Each number is 128 + 32 x the weight over its row's rms, rounded and kept within 0 to 255. Layers, rows and columns count from 0. Numbers have three digits each. The size before them is the row's rms in percent of the matrix's.

# gate: layer 6 MLP gate, 1344x512, rms 0.283, rows 510-576, columns 0-63
# up: layer 6 MLP up, 1344x512, rms 0.303, rows 510-576, columns 0-63
# down: layer 6 MLP down (transposed), 1344x512, rms 0.215, rows 510-575, columns 0-63
gate510 099:134051100089130100128101137190121151183129127163171132106125114130156109116142127130055082148170138124159125121087126075132151142134158156167061134183174168126146119198049146112120077135104144
up510 103:111118161111110106091104083175165135148146113157083167124154146101103097133156104078149168120128141140147103116154183064146200155140161118101091159198073139096120067180068127161186137168125116
down510 094:127123160134098108142097088124152073185108097126117138092060112144138151109107153134113100107130114132159131122166075133162112162162137143168160062168097078203174165097090118088140115097116158
gate511 103:123167168080153077139185188172122174151120078097170144068126137188079130131190127160115132173124091164142120115145114134139090144134144144115157135135145117118150084147176110145135116133121099
up511 101:188145103069124078137141080110154150109090077146105133119123117149072089144146108169156140166174139088097158098114151104135145116137108114147120195112118075139100153152092144127127079125146064
down511 106:112103155124136110136129132138171135117130123051154094121129099124107099098086127132157149146180120121148088153046196156155191139192146078160145192125117198107119096109126124107108155127152151
gate512 097:117147131148124106143109160120189131118093143094146118150160111151153109062129128140138139072138155115115154116093129199204081117112138138058121134121170154085137116172096133130113121174152145
up512 105:156167088168133079074095109157116122127122127110160139164101126150101125085124200109156121171153132076109105072078166122134106178118112189120144158131195158150098115086139088166108152197106105
down512 100:085129138144071150120092141169162117078132128100082124103133146043095112105113161134110089160121118149136140147166092156176117139119115156088137124138134148091171120045127133088200092085092089
gate513 098:128153126144101161101195170131115178139090145053143142129165148065102130140102179096094109134126024143151127126143130142185116087111087045122156078160117125080136096152156109126156073165135108
up513 103:175082109171101149139133139152135134151115150128147161154143074182141025122130070072144101130155116099166142118154072187092111054209083127136138104138115129075058120142154158094126132160142135
down513 097:130097163117136132101121186109181132134174082125115165037138085148155102120130130159152105143167140107106094076067081121218121123134173144116132124120130172096184091074164084116135149091103197
gate514 102:139106136157125142101129125148123123157126114140125131122128165108105138119176145189117149184138060104155154098065145112107039135131121161144147148114167088086167147124111164124140103120100135
up514 097:159119151157124106127114102091059093139139099167154076091162093165135121139135117134123124091144112094114106094129133137140077154100127132097138115118146165172102190135132030137139144147046165
down514 098:179107129208088092109061122125091149177123156102065085142160146086125158148121144121094087155102101127079123087135170124122134107123128106101155103120102138192110141098126157214161124184115186
gate515 095:155140174094122173087107137079121168165141129073132112140175139114129086050107123097165164089154078126161082128118100126165125114102121122102117140083145121146128095119134101101156087165106057
up515 096:119158155143174108115158092118158117101143180079178115104110117182093132127164101056127161080103119110161119140129127136129157115112113111143128110102096177107168109135095132126083111103124120
down515 094:140161142181131112126103072166123122110119123089114156140049120194087077099181108076080158104121094126106157096123137142128140166125134169152100119140127111104159103111083179099147144100144078
gate516 091:100082121100196109104044132074178117145210227128117142135135137128134101175078127108196107196118209128147181172123118148152160088149184087106103083155149186135108084142128135162114133162131105
up516 094:106144134060100145116134145111104136091113127101136133132141190089092121109108162153106092089133141117127093186224160105107167214110085119139098109089124113127146104134193159111148144153145128
down516 094:158130152150139084138110157099101069190194070055095128129167166175171096122127159099116132124152094138148132109156100145136077128120131124110150163126099163132170143075088136086094133131099161
gate517 094:124129097091126162080107164174178126112098140130188074150061107108150149149162119068104118111164127143114104132163144129094208145128118132108126146127143151070124129185098155081171107183097129
up517 094:171158101144111179142137130082114160156066159116161110122103133110130125185070157054068166109091058197137114184151168050137172143124179135101132115115126126120107170158172150094171141154101157
down517 095:185115111109091142149084104110106139142143132120087108128142076125132123185144150117093104115187184163101102104131126138144158167102182140126126134160077172125088131106082077123066084108144063
gate518 099:150118089076123118110191087098093113124137091143092107102080153204140127086126062078148126126183091120104140168131181125103136117150096123117050098131083137092107129155126164145126155113100115
up518 103:121135148120205138167160118184171129120136145109168132117116127100103179148186151074135134110090164198136096115196133098119117120158124097143159104137125089102115092149147134124107189158139067
down518 105:057094051137175220170145140118125074104082120124109141092082101109141091109169145084073105135189148164126141103128101166134157150093141155127114122140062168130133142145095123158134088170136133
gate519 109:116131112150096135143162117122162117126179179104182074101102186153240148119150163151115041061133138170140133153173168144159121133083123139116158124103108142118175088094133174133104133135091106
up519 108:114052092170095089145136099107117086142123134153105136171172175149059165122080135140201108068066144150150104119129080136122174166146101097131061086091154125105130110144125116155141116146135108
down519 108:141122114148157118139126110144136085161098067061076205116163053134128180116139131087173155172104157203106143159137137123091095111130152111101127168102107144184098107114134120137094122091053119
gate520 092:163098137100135158117082100051128075099101176182126150077151128130151090143136124044154122129133130137066099102123175130123161113112150206142080152145102079128124106116080124120181180143137135
up520 092:030151168118125141150101111122147140155110205083117121170077099109142089175152128147136102178049103080136137156173170137205143089164118094105128144206166109182176135123150142121105096208114107
down520 095:188157106129086138124068151121080171130100121130187149146143125133163088129084106090064204089109117157082100071148131097131122146096105125135094144154075212070148128150152123151141161127109147
gate521 097:157159139125133161109138150127128145122107142065139124116149097133110129124127112120170102114104122057115150129127142099122161116129129096131204062077137155130119123123133126106110107125068142
up521 100:126130119193091106115155152157156081157106117155085167087051080119129121162154155107137101184132104102121083186137159161177085139173125099112133133097135118116068111187062156120182114109161059
down521 096:129130127119102122145181134203149140154152110149074161157138110142148148143175138124119132136113125140198100185081130083123088092145151123165134086158082131139164167131173140142138151180148151
gate522 093:117096142120120143160078117102198138144140121132173139191087154146129156071127129111112122109135101163163114137124100128136120147127172130150122122096138141154118121162159125099091143083108048
up522 099:148121072115073154058068140129141145148103107145084150161165102126144119153134112134120089175058167075191144106159073149212133104117155089157098141188140125125164115101100149153147115082102178
down522 111:118093141128147125114066172145104081160138114074096109084087174105197116066159119130110160129181135116162085121106163123141109171112154176150147141115117183145143101115176175104145074083092101
gate523 101:119116135175142087118121147135157115077118185128168150144083153148159080064139168093124129106165183096138122138101192114127097112101134144116137162128095118128152126141116105095152123106123144
up523 101:127140148151124140104084105171124176170146106124117160097129156096120130114130171134114136126117085077106112122166138107179162139138099113157140157149146120079138164072148125085173184131176141
down523 101:183131221198135152135133139178135110130156173125119106112117148106121124112119132156115133091114115121177140126113105164213107101145102152129147150135107147109187121126157091138112153072129043
gate524 096:135111120114070080094173152138124147135119052143100110157193122114150136159126140128098139102108130128115157102127157113138155096105109145178104111096176082164099103165144092144127101125119078
up524 097:107157073159151170063100187143141163087188128161145139153070109140110169141093147125127122102151129171135185139122129111111098140165097114141090179157153160103131124139120164137106176131125131
down524 103:140109110117184086129083126104144104124235144160159122117081120133123120144131085101138130155164143076142136084106111122144186184140096105162168164160155098153128149128086107096126153187162149
gate525 094:155088103134156136102116132135161147110102172110098123132115144157197180140172105075116179142091111090156130125103175188109087126121153104122150178085156163121091141135114201085105133102086156
up525 097:163093125119133119112075180128064143169162123092120102102129113119136066075077083149178102146174138137071119099177170185157173181081102133160137148169071144098140137125192097080120122038085129
down525 097:216169122050136142164054127100123202127144095091124096187092123162211124087190165121151122112143144135129139148104107113111157142120170043114058141118131112096140113056154175081105100151101158
gate526 098:205116110119138159093096119153080046104125116166099133100135085140118162044107184163098126147170086130057108074103135118123141116120132137109230117103194115173139083114117115139142138112131131
up526 096:112138095097114168125156112133124137151156160142121102144185185136134130128167143169153082171116112138135108117137094112113146127147105187090108087142118110122152106150190062143105143143085186
down526 097:123112146055158124181128153106123107146144081158139169149151181081105112129130072093072085103116102139133081111090075060099164089137100120133162103111090112101072144086058154173169135192160139
gate527 135:142162081176176109158124093082086144150118099125132147134101191101169098172077113090154120155151131123118157127100180090126126147177084177091146125130090163210102130150098119121137125153096122
up527 129:111081183074139191153138154117204102118108120087127096100125099154139134108189130158172114146156091180125096077117112135061063102091107096158124165095129104134192148111094091137090135123124107
down527 116:112006122110122089140115139190158127122169190112149147109142113171110127103116131134110129133126126169138172132140127114124159051083114163187096151115138079151170107073097163169131131116185118
gate528 101:078074141105089164096148132111145131168112142173139101125197131114071127142142112186158134160131132106117113131149135133124173111140152110107160052149167130089177138106094108133164119130107098
up528 099:146126134131087110052063136081080134203143170079100133160128117143136151134154057154096100102111113189117136112160174160162086119144185131129119142102135148058173098130124142161142132067111180
down528 102:104146125121140113172089073098103164191164091128097197133115128185158085120122103146125194110158116171129137145115130186089127105125083129082113122153116085098135085151109146108138130092116154
gate529 097:092114142110100130159177167166195055127075193092116139179136115168131131134133129113140118135086150124122104113111117077111071063125123118143170176102122096121137160120135072164102103124118093
up529 101:118155124064108133123075119141165102131130143086119104142111077143176096101095120108167107115144178093050136072063096110088114133139133099139141139149033135173098153048160175118100111119176124
down529 101:182137087161019139130159130122145106191153100122086124120144105156075129202132125091109091170098164184127133131116117175114122156144137110142094075146165087166136148095098166121119162141110167
gate530 100:150144119172104130116148119162135111116122146049123099145048193094160147148159164163130117102124090115143119113084130122068064164123159129142155166177117109099083061084205109109109129114097132
up530 104:113099136084082108091112125116160121117078140120131156110092073155094180130144156140140138127086139116143158116139062117022121147137164175077167150095141154122118192089141127162108179108089101
down530 101:108058157150128109100155208095100104098103083091193125092118213100157117100104147142124158120104040111138151138161155111154152146094120112104141100088130066107217102095100195164110099115167128
gate531 085:106133120146116081111146147109154089106139117177125132140118168174117139116154115119161139164171153149084126156111153169126096128127096211125126115177142083073145113129154122103144131072116095
up531 103:162128179167123187100138150129115164124123106133128124126178101069200068081097160136145131098123105140154148079123122107154148160067172038109123123112139131162125080121131127171100150199154171
down531 066:065129202126173064127166107155131132099055170084126092153151128131187184144119116119127171130138114145125040171160088120132161137058131132096128101089136114040126152182162077105063121216121140
gate532 104:138131117144188132132145107102132113136075117173087106111072174129124146101098146209106113094137134097108160185070152161142158117172064107168112118162124176118071120171117073100084073068113171
up532 104:145083121188132198146165177172139140134151144129121171136100111085106119133103169104082110096079107075114145113143165155109116145154096170125094192201137155104138111169150141121103098188184130
down532 104:099178134150150162133111111095104133101161126130172108127140085124205134144086137104055121112180111101118084189082086131077142095175122092070095075107133157063109149120048152100156102149185128
gate533 091:112136116096178113090136179042153107143147164132108126128124174010130116150112126080130061119154131113194104112112127147108100142212190135112165133097134158176180083178132161088103105107171180
up533 095:118175141115111108115132140057120164087041176140147154047172138108111123116097103167125110110172126103149118090079099088113127137168169179089112135153108109140102132151148098180132170158168122
down533 099:074091152132164126086162138141136094140170119083114127100091128181116141093118135128183177166145110127099169051117151145132100074141180172133111134111137093066110056096131150106132176126140158
gate534 102:214133111110127132146144115118128116080117147130161151139129160125124125152158130095114135145126141116073115136124041138160117177073202109136160115126154130113065135120119118124075125108134141
up534 104:112133131120155130099153078116154137124162154111055154123151152150116118139076119069143146143150144187084081133107065144118158160109103118153137072180125141157168151122177091124146118137139080
down534 111:151088119118124146124095151109103132080109151088150141130110133114146133135128138147164163118130125121163108081104129147106182128145134135121117120160085137124183161131171094128135143102123127
gate535 092:152155085161134130121111149175111139121129148113145118151176156162114142154113106134091125132113147119164143107161132115086120108116120096183091069074156118174099083156092088139137142094103126
up535 095:114142019118137125080104109117112113154144068157117097129180174121151169158168089109105141182118147121139174159112133108173118124148164134108111170082061100103067137123100144134104094107134122
down535 096:205143174126118151146126087128145130120175122143144074072120099151152105120097173188119193093113109167149150140159082164169102137136120131086104073066163183113100147127098099161153116150163136
gate536 099:144088095177120109154161120133090092109154114152079146187150111151105128065153179160153079105081104083077159098129141152146121120134124130119145156199160166103134143104099119083085101174091097
up536 099:116208117154127118073061166111069180191131218153128187121176139127140114107147104089151128161117146137130156106158149121184103075175134092160102080139132199123129113096147166134147137088157144
down536 099:117154143175170132107135187135117145111130045102152160114100108130188100129111132123123164158113092099131144153094204138143089157135133112123177156070152129160143133160081145131128110131125140
gate537 098:127147178096176125134127211118125133117125144145083134117172177088160137160152170095100126194130147095171123091145115083133089097116151142103175159108158113157141133111143079163090114074191131
up537 097:078091142118139114075157116126101052069150195106114155116088177115131133124127111176114135193130134055093105106102139099173092142167175159129167080090179122090161090115142082133106041111165111
down537 100:133117099131094103114126083111108174199116136144145102166190140115150143146117159134141088179121175167118134130116120146147177134140123074116147153132077113094161158162096142182134067118132174
gate538 094:085158154128099078081147088146081128069098175075151081103116089136157140085149128083086142168158155142175162135184186142124139065085127175119131235189121071166124083144163114114161106122107129
up538 098:162158072115066149096139136147082106113151116136194094116102162092149104108165099074158165158112158168147144095095148129128143096112189066184152105100146151185150129138116112114162080090100158
down538 097:088120151123133130135179154161140185079114128111124151135148145144119130145133093112184122128171091108110128156106166112071127138117159136060107144110156160102161146151147130114112104135073097
gate539 089:123112111129112169146124101140102087090121084049183150128117096095113125105150163098083132166155104115123158130080120139106198106151086139106150090090123163130055116140150138120115170104157145
up539 096:116134126095127154179119126131107069091098123137123085180139079148125144119102167127050121075122098094113126190070125139106127155162144143081141124092128120124032163165142112108099178119093124
down539 100:159137155112131085071121164122139193172153173119123154091112190206097120161117100162169129127115168167140110068174118122176081088106120106120111146134148133118234136089122145145144061117127091
gate540 096:138180109101132122093119127075045179108105110121158188102187197069122103105148078122133142162121095122110056102103078168059187150118160138109188105151141100127112115178106079089092124106070093
up540 099:140175168103147185118129080056125132089093144135125141132162176178064094089085115090136187085138119130181188136174171137115154132124138125102110165162147130048166164151143079092122179116108172
down540 092:166161081090100094092112113119093165073154063163095108090153099116164109175167136138135119105163159093143142081157163114158116141128133126106105084176128157121115077141098149129099147108175127
gate541 103:121122143132088149148144068134148092121117120119156132133130098077108128066081152101139139115098127105155170149090167140134099114134150137050104171112129081108123142118171053153115110119140124
up541 105:089100091111161130147168168143150163089112118179155158136145124051171137120099067098119138075107159138131161107141132105082139105083107152185101151138161195066143089112150159159162174157094220
down541 102:109127151112138169187123150125152134110095139102127157057097112133053091144132173112178119132142129104173131100104090178091118132122144159128137121169130152163128121067103108072157098119144118
gate542 094:138148141121141103136102158113143125144115116141143128106115144164158121065069158062156130163154146185126155189134133117135103154127129105110136146109210116132090131147137110158146146116149164
up542 094:170139139110064195146136112142138133090153149159100117102190108103115083125198164157178174148161105160121101189155134121138115173085118105113136115111113116117171129091158114093198109086133117
down542 093:137070176174134114110175131100126094147139136129082132143144100146138082168141147162133152117114092117130131143107107089114111065145163145176132136129145145113152119146090185089113119135130177
gate543 106:111134100131162110204216124167127150121073131119197105162097088126131051141180177065133125072142128134131122080134130067114140129147076211170119089144132176139081156163084082139115165116073125
up543 109:153079087125137063187168185135139121124095124088119088128128092159133120137203139077124141068093149145126111081092103092113088174107145106136150133071108164136144109124132114131083114152119083
down543 112:124141132083136140120151104109158161181119157093166108142179103119113061109131127149126097106145132205150094102076112101158152142168110144069088086105076030056137137164181116113112129129106082
gate544 107:113071137095134126126129097106118079145127160139133118155146113145121175113129137159158145129077132096107122100102154126095122095109140091098160088096144145138127107071150057101158079138120161
up544 108:178176117109121198124149084143206087116141193116116115117093102111198131068135135124068127135110109126133078174134087132168132109137115143132095153158124141130154105129114125103107141090074172
down544 102:107170083126150153089076143134131092071128081102193119134173112102119158093065119163150134138103139097182151130137124167139164143103167135097084164085117132106096139108118119113130206162145153
gate545 087:124139169180068078160123153117176101096096086066098171108121148171127105105116095150177156092112123121135106151113076147226165078102143158124178159105110102187167155140093164129121146159071121
up545 092:163072096105161162120122102139158168149098105104109196128127141107102167161143076137116098107116180146118148087098118103083142115131067143124050143095164148190109106122160142141126122137139139
down545 089:126198126149190116144179103154098124131215198143133084141106176107119131122143106154144110115131120114108129101164109107107116066085110117127119143105155177136131157142151159072101143136096172
gate546 102:086129132092158125162190119108011177125146164109169126121108105144120202150147128195160186148122111140133129150059185123149108067124069075176154086102181123139150182122128136153160140108116124
up546 098:193077170157127123107123114135121133179139055165146104103152121130116165080156068168118176124170095194100116087117115110147138139103115141156133051079176099113084181214142144090080106126100131
down546 100:156141130132115122106111084168098038160108126123122162149079202131071139099114163126215194118126103087190114108115192156100097170121142131118117178110148107183130127158100132149145134134053110
gate547 099:144143041128120122131108159116210114111099149140154097092148118099128100068202082113128147145154163126148168112165092140149163122125110107168100130193154118143093132127154112121171106064138123
up547 103:152101041100153125159158150131107182122179075097172137173135073125116033161100144147171100102088146151159184108132124121055108121112169141144091137154116133198100099123128153108162197153123137
down547 103:119135147067127164162194188157095127104148100132189124083098165070131102092154079137108102159203098117116168146140137122136106117069122083135099132115138118166127054090152070098130110084121130
gate548 097:124146072150102114071117143140180123144119119164151087100066101122117089072100101158240075166105092141054124069101084118141134101148117102089151134119125129138125075143194208158080144120080088
up548 095:097164077058085145148121161145123180147069124157141205157191116116115075140125120140119145164078116161177090117104096139172158073111157103108082094142154198103102119180133140165108172126117151
down548 098:107085103106182110116086157124168122121179095121129188087152144111100186123118121135099153143088170091081107116104142102116155134161169082145119098055065110102146172075097123054139073111157126
gate549 100:057086119111172144150082189126096143178114157146098172169141132175122152055110121201081145101151124153123138139119182132124057158081117126109131123083143141144097135146077114189157142147098142
up549 101:114148227078187134187109078099120096097188130135141073128096117112179117080120171073086095134071179136101176149088070143144179183092128196106165146111115113086115064103124173180129121170145171
down549 101:121140132089176104110133165094076129161128155064136129091027122154178115138155122118144134098132195188100134050153139100134124156108075127088099101180113095069148122132082201095110109119158131
gate550 091:102049085141121131185110174133093160131103116162133137113162172130116090142104121140104162097168098119120137087189101106138141148110168116145159146145112151090114093177144149191103156146067086
up550 102:102124095166098123103109096109163100144127095220145140139140086118119122110144127179153131102109176109145142076188161157152178124145153113125133134191140062081147108141104132092163163128126153
down550 096:163162198129135120029165156142133179154159139069135054133138096079143125154118079096079097086145144153085052116143139136156115104106121109113108139115145135165144136161178138186098119169124147
gate551 086:081126116104116140161137173134124083137081154099096089078126140161094166106150121144155077163149134185156157114161111089136094129166136136109124143097166099101115066169098161138108186068124143
up551 088:164173151146122098132090160107147116098143100131178169162129101100114059108117130150156166121142123209189080122101135119192113049148117117138140156117107137104132130117172128157145071122137120
down551 095:188120129152094151123159164153102125144161122146145089134168156091119116106146180108101149176065113139171122108177113092136182098143114105155165170062159109161138148162098099090122110117103168
gate552 094:170135106101108155115133121142077145127158171119080104094140093146138161118177118134137107098088161119111158148158106109145101093084109093151118141138123142140130132128108166121088178144108089
up552 088:136178067107120106138137166130095135154191120061145143139169108082127141176102097130181127117144131129137095131098126091121114113095154123098130085138123160161144129126123103081137073080088100
down552 089:137164107118175161122146143096135059100129128113131130077106103169133105109154092140138122098168117212155151083147120173177173182126155165196123082100160080097113117156148163132201154128110130
gate553 095:118092131123170148108107128130083118086183104109134173116157101148158123171133128120082158110152122130152104110162210111166110128102095138125124139139128112178137090154089041145115139126100183
up553 095:096114058106141154177133127115114150132191071089123118146160100086143090180145146127084142141122106189089126118101094119122145141109169148135124135093192113085107147155116125096066166131139131
down553 097:162074112114125102038143149160130157149143106091147125131148097134169048147184147157131060155066098127146150167084079116145139068171076177132119128127101089082131145174072125107135109169133123
gate554 105:103176155077146092149093111119167134166111124140153126124122135147226174164079119161071119145134146173141133155149120154153123147153184082154106149124144132174136078121045111144092137080111154
up554 108:140140149128129089136097142151122128121127122167161165117136140118181104182126107133118160150076093143125137137161139158171128145132099155173112158081049134164125103153105149182147115132150147
down554 105:153130152127108161140108153210171154152193149152141125117170180095138114134069150131133137146054143166113141066120165124137134154103137127111146156099068188086103151105147118101087095109142128
gate555 099:144138141109122177158131111086152118133058138176118200115140181120145100146172072106114079100123123165112144111157088089168113074064165120074159163192091172114112114144101081123119077124094087
up555 104:120164098195087131115184164120129096172107121169150154100105146085142132111163107138129064123121087142101097135130124091206111124127082143166199178089131183124091112174061150173152066095100097
down555 098:113072146096157125138125174096109122080136121129132116120179104166097093136104136148176143164085106160170085214156137150159158151140100161186134130162068152106188157136114196183171102128140044
gate556 097:145111082129158163097146147100143075183198104138075130139077140069116055100152094141135111138150146137060120133079129120180128144160107129104133104112142118139117150135069150111154095115048100
up556 102:133158130137135156078059135139110160032088153179094104119100197126138181104064103109128101099175115082117060142082092114099152130110150119162136090170199080118094082124138130124133106147126164
down556 102:136159191132136145141144153152109141094124168162070140105123176193110125091105112083171134121168104145104108122140192155097139146113093126082127150135170170117100113160160111102201115101122156
gate557 094:178124158146120112149129151128135130168122040154105098099159120173146075110117100083091098142171106146092116160121158133094126086102110153153184127161171153128112156144086133166178135118094136
up557 098:137153137093147109069160187183102162160159165138122113152158191085164168150167096171153107153190162126190114110088124172120029127108185161181102143124121123109198066157124113121106092137129088
down557 105:117164133126145096109099103086182131163113158137154113146139108118224122084171107098100124148049212091063170080139111130155129051107152083094139104111121057105097074140139137154101127089112086
gate558 107:086161190151143102138215112130101128121103102167159080115163178123120108153164088128125123147138078129119077139106161128135109172190108148195162140126109126140165161181137172106156161132162110
up558 103:054150160121127147182177121053147126114169117113160098091097083196079097111136137108085086139184074104128134135135107121164120118182174156079132134102072104211123172116105155110109132110115095
down558 107:074166171154088134162123075068127140092142067117131072180143144171062138114106105148119123170147130109102094140129119131199115118117146146136128190125138138148072133154079190149104131148173108
gate559 095:175147136118176102115090129150132151179105097106098138048149119122143065124075202134076124131135112112168151081119093160108131135146134172085113143123107114086100205135099112129151141114129117
up559 098:073080239163141168109159075104129112125129122161131090167164099118116203139125098150224086126148181130187095138127132124175124133137092113106135118136150141143111111174140123131146155119111119
down559 110:108082123103105121196135101097177138092070103174120132173175138078148144135137115104114146134105078204192159115189092111068187195118169161135157104151074184167135155128142163121137159177136136
gate560 104:178102109074124111122129104168135145143156084170130175156181104182151127099087127115158177139211170111072132109158154182142171081099154187167103133113179153149193181161135139093159139096127046
up560 099:132104103176147210117175101118121171183124134152070147118107099156070116105181077110086178121104133161193084188105130126111100102143074048134116121157134083087098066175132098159154135141155149
down560 103:170110092145206110140204140104130113159143095154159149086086166102119116108174087102089104076124159151114127126149155178110099134163138132074136151050160076136124098152114091154092150141127166
gate561 090:101101139209100088042124123120087100145159208147149117121149178116099168157146105168136146153116152150105116124079156103080147090121114076136154119128110099141111112106092142208089050135084154
up561 097:137120074144117181166134134114045107149099157167163103106187112118147121099148145158126130251172140092121149140173103093153185098104099119050118176131147069143067089174151115120103080154106136
down561 099:091071178152099120088129169150177153159107171161124168119165174115178177101181105106142152116124142141090097107047064067154130131096151109094156128119087113132145117097152166109148122125145147
gate562 130:164130188078089070144158098112081109170121074133140116125097135124187146062114114126151141118151196212093093072162096167122126104163140179110078068120154124133117077131149130158029138110129132
up562 139:177180144124187108081076183165152066161095169142153110146129123073152137115165068111131157148157109133142164133147069110147134130192104120161197189160129124101135094167093103095103132172089167
down562 108:171180148125128121102094226141110091134118223123127091190133130094135118149169084115164100128122110138145136157136122135138128153209109113159156217191152128071136108121111146133123118144073177
gate563 103:083091115153157125107206148125092151186096167127158186109123147107128166144116165126204051130145117151185089114085093147149134133091117094097147134131169155164081141108154151081154046122096087
up563 111:122150124120115161078096136196144089133130096116155186096117165133131149100151144158071080143172113164116193088170160097113131083125094102071143130165107173105187051114068123134123120133135165
down563 098:143180109159128128162146082140161116113101136117088137145125079132088112149123084179169132120150174087130093148131102093166128127115147131140181095100046129073113167129145119143146132145125132
gate564 098:131108098149136130091095114092152144136100078084157170113148100124161210095146136160111201209135075108057162168115146170090174100106100141066182152066109144124167140136147124142140095091158190
up564 102:175073095168177163156112196116173149134067116135114161108179136126205181156171112150128184111153112174143138153115129153101156141093114086069141111093115142092122093109119170157193152073132172
down564 109:150090131149127173075094154153131126132096168062142163099117115133075185104165103161118180153143068154117113115183118136102134139096114115098121129023101171133124103171075117135155149106094157
gate565 098:148170137068156144110087156092092070077114110144156111167114106154148121174170174131171105137107112111066174087124125140104158147122158087120134153106148127150171147128113183126152151148151153
up565 098:113162166168068093137133139173110178111150147108130170094115109190207155122127097093166111145206104105094089121155108151108175164190109183123162129057119164101100115141091110149079128161137164
down565 101:122108086156163179074096114132143138129111108100177153154132120009152103153094108121138160133119158096153192161129124153128131197129143104149114078117126148137141127153180106124162139130156091
gate566 105:084148168072148110139108098131134169165098160138150091085131196186196131122168119096108126098098177140144143161181124135111147096101181173127111137101129137099063134191131163155075147143124131
up566 095:091112129086124167169137149112116093130139140127114163123144146137159132093113115137133144146120139146125159097065140154164065133138118100078078108104176142093125097079154165137116104137130178
down566 100:141149070138092118066141051174041151176125080147124103121116167093110191112073130139079130153138091093159118105137084180205144105078158118132092098149110127153154190148126140122143106137157110
gate567 108:139211112098154099136085059163091159127162148107143076123128124191157098126148160147206152056073099056178098205123071130110171120160116127146118140128124108108097215136176163137131139125129097
up567 109:120115080130106157145134114106130090134137152104115154140114124185143122198106060130120103146241144116109171091123129092134129153144104157128153121143133119161133106091138111114091102131172166
down567 112:138084069147178124152177134070142135092088142129097180142103113172097156236122150079113110132154136214117190073146136125092120132108113151113155114132136122170151147161115155110135095154135172
gate568 114:080139085087126055130080105173165164118170100124137135136125119095088181127124112122132118106118105130169078148134125116139184090167157174131102131078064157099111139148132152103115092097159115
up568 114:099113142102059142143097146090121136126095077117138190146086114121136172198127138043108124149119173070124090202140123154150085120141122113153073113139139134136091069151095128148139143063134127
down568 102:073110089131118099139118165128181172130161058139132102120061107084158135123119124128126106105077111060131054134121109134112099134135130168137100105155149180140116072192117159077107146114186172
gate569 107:187100151158102129177113101091138100064126121124172118111075139171103153118163166100136157170137151166058087123170168147180083139143180117104141080147082167127128099188162197132113087081128116
up569 107:155160174101096111095158141146149149117078157123119184119100139175138114164153121127111121091111123171099090117126162184146080153095123140196105094140093175156077081121123181108123126110135084
down569 103:128103132154124117170097136118157060118093109117190125098137110127187131113109142096165098098096092153065108097129077146199119071146122143122108124146074144097135077159147127141109124162123139
gate570 102:201138149119086118129162133128112124123106242128125101148103106138065115123173123155104100137154075100149167137144107098156137128158158155132110112131103101106167170126197179122134152130107099
up570 104:090173150133195155152141117178153076183135142095095122128110111128130145113141111135124184143164133122167111113101100138149163153155143123158222125163133136137163119116167123097109097085096134
down570 103:113153155159134143090094116137090131066072127144162108169084122122099128129169176127134125070145155162161131139135175053109160049099142114125170085194159133105061107172150115181152121145129087
gate571 099:136155100138096205172166199107077141157171121105114167119138085133129150122129173146154163089136117094104120091103114122041103119140114131204098074146152128164118128177104126141185051107140143
up571 098:090139107139094127168173119099141205130136120106112118112115125146123072120106141140149166132119154134157083119134134181110118142162102130132104095156164119121096184131067180134087113057130112
down571 103:113160101168095091182080096107160146140127132114100152123104126160150123142125147130173121140088119119087158117089118160086137163156118116186115089177108196126088118100117140137135166126096169
gate572 115:208113099071150162172128151153063091159087066129137161103082139182110079079191088148178134115163129139146161134158152116099121145156096133131154123103136094150196131122135116132194176110106121
up572 112:155066118113127131106130128146120122143146163187162123100165101147154145124128153094173207111089171173112166117146106095116137103134117151102182095116186081193131167127131133123132133101110099
down572 085:087193113134158086181035113149134123058163132096106151152098124152130147105051096127180110119112145184135087117095157051137135132139180100132212151093050170098120171100074140140101162090121132
gate573 101:219163139121102144057157176152143069135080103119186060151157110145153141111161099104094109141071064126157143151158147167177124177172136137126102145083097108133163097159104127104122143149126097
up573 103:137142131124156118125083139236158107142094163144136189108177153085129080157094168139128145083135159076073103129071133139164125159130136145142137128140112148139121165082149154134161175156112124
down573 105:137134153040078130255110150125127096146143123122185112070095125155050156139096168140198177122137061141162151068096151079155169133122153127120158095147169128141151118169110172161158140120142166
gate574 098:103126192124073091131128073121123130139121157106135133131072108099102119107122207131160171124133129132163122185140143156111175107048112144157137082102129182126103095125104163084075074136123117
up574 099:081093118124131166072105166150206139106076149155109168125189134125122123082142142069159101152120144096101104008151143068128072067085118107148142166106102097113154125145113116103158138098102163
down574 101:138139135116157128099082150118187239098135158075079119179181156097098131110157141105140121125073155078156092096133096127122079119135160112107134132187090150157164172141171113124121140146065136
gate575 104:080115107147130173163122111177165117113091129124129089135097122193109134127104183133138056106113209155153081127172177135162118119088064098173119163119175134165101113111184160111135162096116089
up575 106:149162141071123119104086107116045140137185147138143100111153136134176150166154151127106184154121097161103136159086076101150124189128141103094137083164095076148130110170090115119195132103204139
down575 105:172170175136123141090161126086135123132143099139163091047132126141163159178087143094132099136102096133129149111106155069212122121110104084098087123132156063045122074148161138119161088101151079
gate576 091:149137113126130170075146115109149114169184151114131101117132104078140128092119140175167125106150136162146128086103101131166175122120143143148159109052132162135150087106183139100170128190097179
up576 093:155134123190140133110124153152083157137127096138076152120131098106165131087103106109139155142153072208138191130122151098113149130155111123131156124124135146106094119119176163147086131163137152